config.toml
n_layer = 23
d_model = 128
n_head = 3
n_kv_head = 3
head_dim = 64
d_mlp = 512
vocab_size = 1024
activation = "tanh_gelu"
norm = "layernorm"
norm_place = "pre"
norm_eps = 1e-05
positions = "learned"
qk_norm = true
attn_scale = 0.142
bias = "all"
tie_embeddings = true
parallel_block = false
init = "trunc"
init_std_qkv = 0.0567
init_std_o = 0.0
init_std_up = 0.0567
init_std_down = 0.0
optimizer = "soap_variant"
lr = 0.00896
beta1 = 0.95
beta2 = 0.98
weight_decay = 0.06
lr_head = 0.0158
grad_clip = 1.0
warmup_steps = 62
schedule = "wsd"
decay_fraction = 0.907
decay_shape = "square"
final_lr_fraction = 0.0
batch_tokens = [65536, 131072, 196608]
seq_len = 512
doc_mask = false
train_tokens = 367200000
steps = 2983
dataset = "wikipedia_en"
Each number is 50 + 12 x the weight over the matrix's rms, rounded and kept within 0 to 99. Layers, rows and columns count from 0.

# layer 2 MLP up, 512x128, rms 0.284, rows 442-467, columns 64-127
45 66 52 56 45 61 61 63 53 46 29 51 40 59 46 74 48 58 56 37 71 53 59 48 49 38 50 41 72 51 59 54 50 39 69 54 47 42 57 69 47 41 52 52 60 55 48 71 56 41 56 58 62 43 43 56 55 55 62 38 80 66 57 57
33 33 68 31 29 54 43 58 66 38 47 58 58 39 81 47 65 36 69 48 61 30 37 79 30 64 36 52 58 74 41 43 54 53 16 57 32 39 58 58 58 55 58 34 67 40 55 44 46 59 58 44 53 44 54 45 57 42 51 67 58 65 66 70
31 40 63 46 49 58 60 39 53 72 49 53 56 41 44 30 34 51 33 52 43 46 45 41 50 45 59 48 32 50 62 64 53 68 39 49 57 53 43 54 57 53 55 44 49 48 37 60 62 42 39 47 55 33 42 50 51 42 56 51 57 48 56 40
55 61 39 44 48 51 46 61 50 57 43 48 44 40 29 52 55 31 56 53 41 36 54 52 57 52 53 72 36 52 63 36 47 54 56 41 49 56 39 56 27 32 34 72 42 23 57 58 46 48 55 40 47 69 47 44 50 70 29 42 46 50 50 49
30 50 52 58 49 51 53 47 51 46 67 78 39 55 66 45 59 50 29 55 61 49 48 43 45 51 22 35 51 69 34 56 63 56 43 49 23 46 62 52 58 57 52 51 44 60 39 57 48 41 49 39 49 43 51 46 66 62 37 57 31 64 47 64
25 34 55 38 41 41 47 64 60 24 59 46 44 48 74 46 48 71 53 63 46 22 66 56 39 42 19 40 62 61 51 61 29 71 43 59 59 57 45 41 48 59 50 54 57 51 31 44 46 68 44 53 52 41 58 59 61 40 63 52 62 68 58 54
41 35 62 49 53 71 51 44 56 39 55 73 05 30 67 56 34 51 67 42 65 35 60 51 37 30 64 52 51 46 38 44 49 43 33 40 45 50 76 70 77 35 36 47 44 46 47 42 55 72 42 45 14 67 42 47 55 27 69 47 76 60 60 43
51 52 51 65 55 39 27 65 60 52 70 45 29 53 48 53 28 55 60 69 47 61 75 59 47 55 46 33 45 31 45 41 71 45 50 56 62 43 42 53 48 44 49 38 41 53 52 36 55 51 26 50 41 67 46 75 62 40 59 51 44 66 55 54
43 43 30 37 25 42 37 56 53 56 38 71 35 52 51 42 58 50 56 53 49 53 66 56 38 53 47 52 42 43 67 47 46 42 58 39 29 77 53 49 40 43 55 53 34 53 57 40 63 53 53 56 60 42 49 43 44 44 55 55 48 57 40 65
46 54 38 63 33 58 48 40 25 46 46 44 65 71 46 51 35 53 57 45 57 36 51 45 62 42 54 55 40 44 61 48 62 82 50 74 54 52 48 44 46 47 62 58 45 57 52 29 43 53 54 44 58 56 40 42 43 48 50 48 37 53 57 57
58 40 43 41 46 50 34 49 55 80 49 46 44 66 39 59 53 68 41 49 64 52 52 15 38 26 58 52 70 54 59 51 49 49 45 54 54 56 64 42 55 46 45 58 70 41 21 58 43 56 55 44 44 76 46 49 47 46 58 66 82 48 62 65
37 42 63 63 44 46 56 35 53 67 59 78 48 50 67 32 61 54 31 52 45 58 48 56 54 48 39 21 40 57 31 48 65 53 44 46 35 29 29 61 63 77 70 46 39 14 34 60 50 49 38 54 42 36 76 31 77 31 45 24 46 61 55 54
40 61 50 20 59 65 41 34 51 48 56 43 44 67 76 60 51 46 15 49 59 41 53 46 56 43 37 54 55 66 45 50 55 45 38 49 71 52 91 35 53 72 63 48 56 79 62 54 42 44 41 45 43 67 29 67 70 51 45 66 60 49 74 33
76 46 47 53 51 35 50 57 39 73 51 40 47 28 39 58 30 55 52 58 71 51 33 35 61 40 52 33 38 37 43 20 51 36 54 23 41 57 56 52 57 53 52 69 56 36 54 60 46 69 52 64 36 52 41 39 40 57 65 68 48 60 35 71
55 43 66 50 58 41 37 36 41 80 59 59 45 71 65 52 66 54 34 40 30 41 59 66 34 63 69 58 62 65 33 61 76 62 31 40 60 41 47 45 53 75 77 67 46 60 50 34 53 61 33 52 68 44 55 55 44 46 56 40 58 48 53 44
50 61 49 67 67 45 45 40 45 58 54 27 62 40 37 38 40 46 52 65 53 49 49 49 45 43 46 49 52 37 59 44 32 61 34 66 38 45 59 58 49 64 42 62 44 41 46 58 49 62 52 47 78 54 67 64 49 53 40 46 63 40 26 46
22 32 68 72 41 58 19 59 58 36 38 48 49 53 47 62 46 61 44 62 60 59 36 36 31 38 53 39 44 46 52 52 39 54 58 51 44 38 49 55 46 50 40 54 45 60 51 57 47 60 43 37 58 39 33 33 42 45 49 56 50 51 49 48
47 63 37 62 48 39 41 56 57 36 21 50 60 56 46 59 57 42 34 61 48 71 42 44 43 47 56 47 44 46 52 37 52 50 46 69 37 27 46 40 43 36 39 67 41 61 44 58 41 42 13 46 55 48 48 49 56 60 70 61 63 65 62 48
47 42 49 57 40 64 47 76 60 56 44 59 34 56 51 46 50 41 38 31 57 46 60 68 50 69 30 58 67 52 48 55 35 59 71 44 70 56 34 38 50 69 40 41 35 46 57 24 67 45 46 52 58 56 60 48 43 49 45 49 49 74 53 27
53 40 55 60 66 46 43 55 56 46 29 40 54 52 43 60 43 41 30 62 36 42 64 57 51 60 46 76 56 58 61 59 21 80 54 52 46 51 37 32 63 47 36 27 53 31 38 64 44 49 63 52 38 67 57 44 32 58 46 44 37 56 70 62
36 52 68 39 45 48 66 51 57 40 38 58 54 45 38 54 57 39 49 45 35 31 43 46 42 42 45 62 76 56 55 52 44 46 25 55 27 54 59 73 56 55 46 55 42 53 36 51 33 51 51 65 48 31 58 55 41 51 50 44 54 51 53 42
67 36 41 24 46 54 31 69 67 57 32 82 42 38 43 53 64 36 44 42 46 59 54 59 52 71 54 60 53 44 47 41 40 47 53 53 40 55 62 54 45 54 56 30 54 50 61 54 60 45 51 58 47 46 38 56 62 53 61 51 34 37 60 57
59 78 80 45 41 56 65 41 35 68 56 65 47 63 58 41 32 48 19 61 49 41 35 33 64 57 53 65 39 70 36 58 54 54 41 57 48 51 62 63 40 69 54 80 53 39 55 60 47 54 28 26 52 60 50 67 38 35 32 66 50 81 40 29
35 44 64 48 56 68 46 41 64 40 66 44 54 23 74 51 32 75 51 40 52 29 44 36 34 60 37 42 27 48 64 81 43 68 42 42 39 64 74 52 74 69 40 50 41 63 53 58 42 54 64 44 53 23 47 48 30 57 64 54 53 60 55 58
18 52 30 50 67 26 73 74 50 50 35 50 46 49 26 44 44 39 39 62 51 60 47 61 45 64 48 69 35 52 38 50 29 58 47 38 43 31 40 53 41 45 27 61 57 49 69 35 57 48 28 47 77 55 36 59 50 47 62 46 37 40 45 56
41 53 42 76 38 44 40 44 61 69 41 45 55 66 61 46 50 64 41 62 57 49 53 46 41 45 42 57 75 42 60 48 59 53 52 53 48 55 64 47 52 44 52 43 47 52 66 37 61 45 48 59 51 35 65 41 38 50 73 61 57 59 58 44
# layer 2 MLP down (transposed), 512x128, rms 0.242, rows 442-466, columns 64-127
42 62 48 50 53 44 53 40 60 47 50 48 62 68 51 44 46 43 57 64 36 62 36 49 63 46 50 52 52 62 61 54 51 60 38 60 48 46 53 54 57 54 57 53 44 57 58 47 47 48 41 49 66 59 49 48 56 48 41 54 45 53 64 44
46 53 54 32 70 43 46 45 49 44 51 52 53 46 36 61 45 52 52 53 56 48 52 36 46 57 41 69 64 67 53 42 57 44 40 37 69 55 44 43 43 60 56 55 43 39 63 58 54 56 54 48 71 49 41 53 44 49 48 62 50 56 37 41
38 45 47 51 56 51 50 52 48 71 47 45 53 45 52 51 52 57 35 67 40 58 64 30 39 46 41 45 36 51 47 54 61 34 67 36 37 47 55 30 58 53 75 40 37 55 37 50 37 43 50 54 48 25 52 48 43 41 48 61 45 51 59 42
78 55 45 24 44 36 45 43 57 52 34 44 47 45 47 40 47 15 52 42 55 45 66 57 62 47 55 53 46 72 45 37 60 60 62 42 57 39 41 42 21 37 11 72 61 76 67 33 51 54 52 36 54 61 36 28 65 80 20 25 52 53 48 45
56 57 48 64 77 38 49 53 60 44 64 45 60 46 41 50 48 36 46 43 61 67 31 48 59 42 37 50 44 42 53 47 59 58 58 63 48 60 73 32 46 65 52 56 45 52 49 50 50 57 46 48 74 50 70 47 45 52 49 44 55 44 45 47
48 49 38 33 41 47 64 39 39 58 39 69 43 61 53 70 55 59 62 57 56 42 49 41 48 49 38 62 50 38 50 44 53 55 55 46 51 43 49 37 56 17 77 30 56 38 71 54 53 44 57 63 58 65 34 53 51 45 37 53 57 27 41 31
57 50 67 47 65 51 69 60 50 27 72 44 37 39 51 57 48 53 59 61 48 52 44 50 41 35 41 62 40 44 49 62 37 30 35 65 53 47 68 32 44 37 38 69 49 43 51 38 58 47 55 51 51 53 58 33 52 49 66 53 45 35 45 24
59 53 45 58 45 54 63 54 48 48 63 58 51 47 58 69 52 37 54 68 58 45 53 56 42 67 54 46 38 54 69 72 47 45 46 29 34 56 53 43 44 51 54 43 47 67 52 42 59 59 40 49 49 32 47 57 43 63 51 42 33 24 37 48
53 48 62 69 51 21 63 53 54 59 10 59 36 59 58 51 64 35 61 58 53 70 47 55 46 63 73 53 51 52 54 42 35 45 57 46 12 64 49 64 53 38 73 56 62 66 49 59 51 46 30 63 56 64 43 38 49 43 36 53 71 64 68 65
54 51 57 46 46 41 38 39 44 57 56 50 42 63 40 56 34 47 60 52 50 50 50 57 51 42 50 59 51 52 46 48 56 48 62 47 63 41 46 46 45 38 45 43 47 59 33 58 23 64 58 40 59 41 65 70 49 40 45 59 44 47 49 44
60 46 55 37 60 59 57 16 51 59 56 51 42 46 57 62 38 46 38 58 60 59 49 40 47 46 40 76 49 46 40 41 59 43 41 86 35 41 67 28 56 64 33 51 67 48 46 36 62 55 62 36 61 48 32 37 46 49 73 44 59 37 47 37
54 43 46 51 70 60 58 47 55 44 81 40 30 40 48 29 49 46 37 65 45 59 47 56 46 74 44 42 33 64 49 50 53 46 57 69 67 57 49 40 67 43 52 58 45 44 45 36 57 34 39 66 52 45 69 46 44 45 56 41 44 31 42 24
45 59 48 55 31 57 57 68 50 17 45 50 47 37 30 51 50 49 59 34 30 30 55 57 55 74 66 31 60 53 61 68 47 61 48 37 42 64 40 54 36 66 43 38 45 56 57 39 55 50 44 65 36 41 59 64 36 49 49 54 37 35 43 59
47 24 58 55 50 19 62 46 61 72 53 37 54 43 65 83 37 69 47 50 47 45 41 35 41 32 61 38 55 36 78 33 48 39 65 28 54 52 73 55 58 66 44 68 55 55 38 83 33 58 65 50 60 55 39 55 39 65 62 61 42 34 42 84
44 35 28 69 54 41 44 47 45 47 34 61 65 57 72 46 59 47 50 68 45 54 49 58 49 44 66 57 56 55 27 53 51 46 70 60 58 39 51 58 52 34 55 67 53 55 30 40 61 34 50 44 56 51 61 38 66 60 48 40 63 45 44 57
51 46 41 47 64 65 53 49 33 43 53 36 64 49 42 58 51 56 45 54 45 54 47 59 29 34 58 38 66 37 72 28 31 79 47 56 66 54 38 33 27 61 58 58 49 43 55 75 40 27 49 47 49 25 56 86 27 47 56 58 67 54 27 49
47 67 40 54 57 39 38 62 38 25 72 49 27 54 62 45 32 46 60 53 64 38 60 36 54 37 57 33 45 61 29 45 50 35 43 48 53 53 40 36 35 48 53 51 68 57 59 52 57 60 58 52 67 52 21 49 44 38 65 43 47 58 57 57
34 62 29 75 50 47 50 62 71 52 33 34 72 34 64 28 39 33 45 40 41 41 41 49 59 59 66 36 62 50 40 46 57 63 31 49 82 44 50 42 44 63 55 45 57 32 42 53 48 46 32 30 63 69 63 65 24 37 49 79 67 49 77 53
29 52 55 72 51 75 33 67 38 36 33 37 61 28 59 27 52 60 54 51 43 45 65 67 42 41 37 47 71 46 53 47 38 50 44 44 66 52 60 62 47 59 87 65 52 79 53 35 78 71 72 42 37 48 47 38 51 56 40 41 30 73 53 26
71 46 48 52 45 39 22 50 67 90 68 21 57 54 72 54 64 68 35 56 18 53 42 74 35 56 53 67 58 85 39 63 32 63 64 67 58 38 30 68 47 43 28 34 67 35 53 44 62 12 31 51 41 65 50 39 51 74 33 32 39 55 39 45
55 39 52 49 59 45 60 30 61 52 57 46 78 32 34 73 68 51 63 56 37 45 32 54 49 49 61 41 62 53 55 65 31 37 42 52 45 60 49 33 66 42 29 50 70 53 46 46 42 56 48 84 55 51 60 38 56 44 40 44 47 50 44 56
77 31 71 48 44 58 49 35 30 47 54 70 63 55 66 40 51 32 48 41 40 51 44 66 49 27 59 35 66 29 47 22 39 55 37 44 43 43 38 59 43 47 50 37 37 61 37 49 72 57 22 81 57 31 55 45 43 62 19 30 63 37 63 51
57 51 54 28 58 46 53 52 65 30 62 35 43 44 43 61 78 51 55 50 28 63 46 49 41 65 50 41 62 52 41 31 45 50 35 51 61 56 49 41 50 51 46 52 49 70 58 37 75 40 56 56 63 62 60 31 48 65 67 48 43 36 50 55
49 72 52 51 59 65 63 48 65 48 41 51 33 51 63 39 61 33 52 47 52 46 57 34 54 68 46 45 57 57 47 63 75 23 28 32 70 60 55 52 58 55 53 74 56 64 29 58 44 67 10 39 40 59 35 62 46 54 48 48 38 85 53 48
68 59 42 53 33 56 37 47 44 34 60 48 46 51 51 47 49 44 50 44 48 46 47 29 62 34 61 37 57 50 46 51 58 44 54 61 45 49 70 61 51 48 57 33 34 35 22 57 40 49 67 47 28 50 42 45 46 40 41 54 69 45 75 44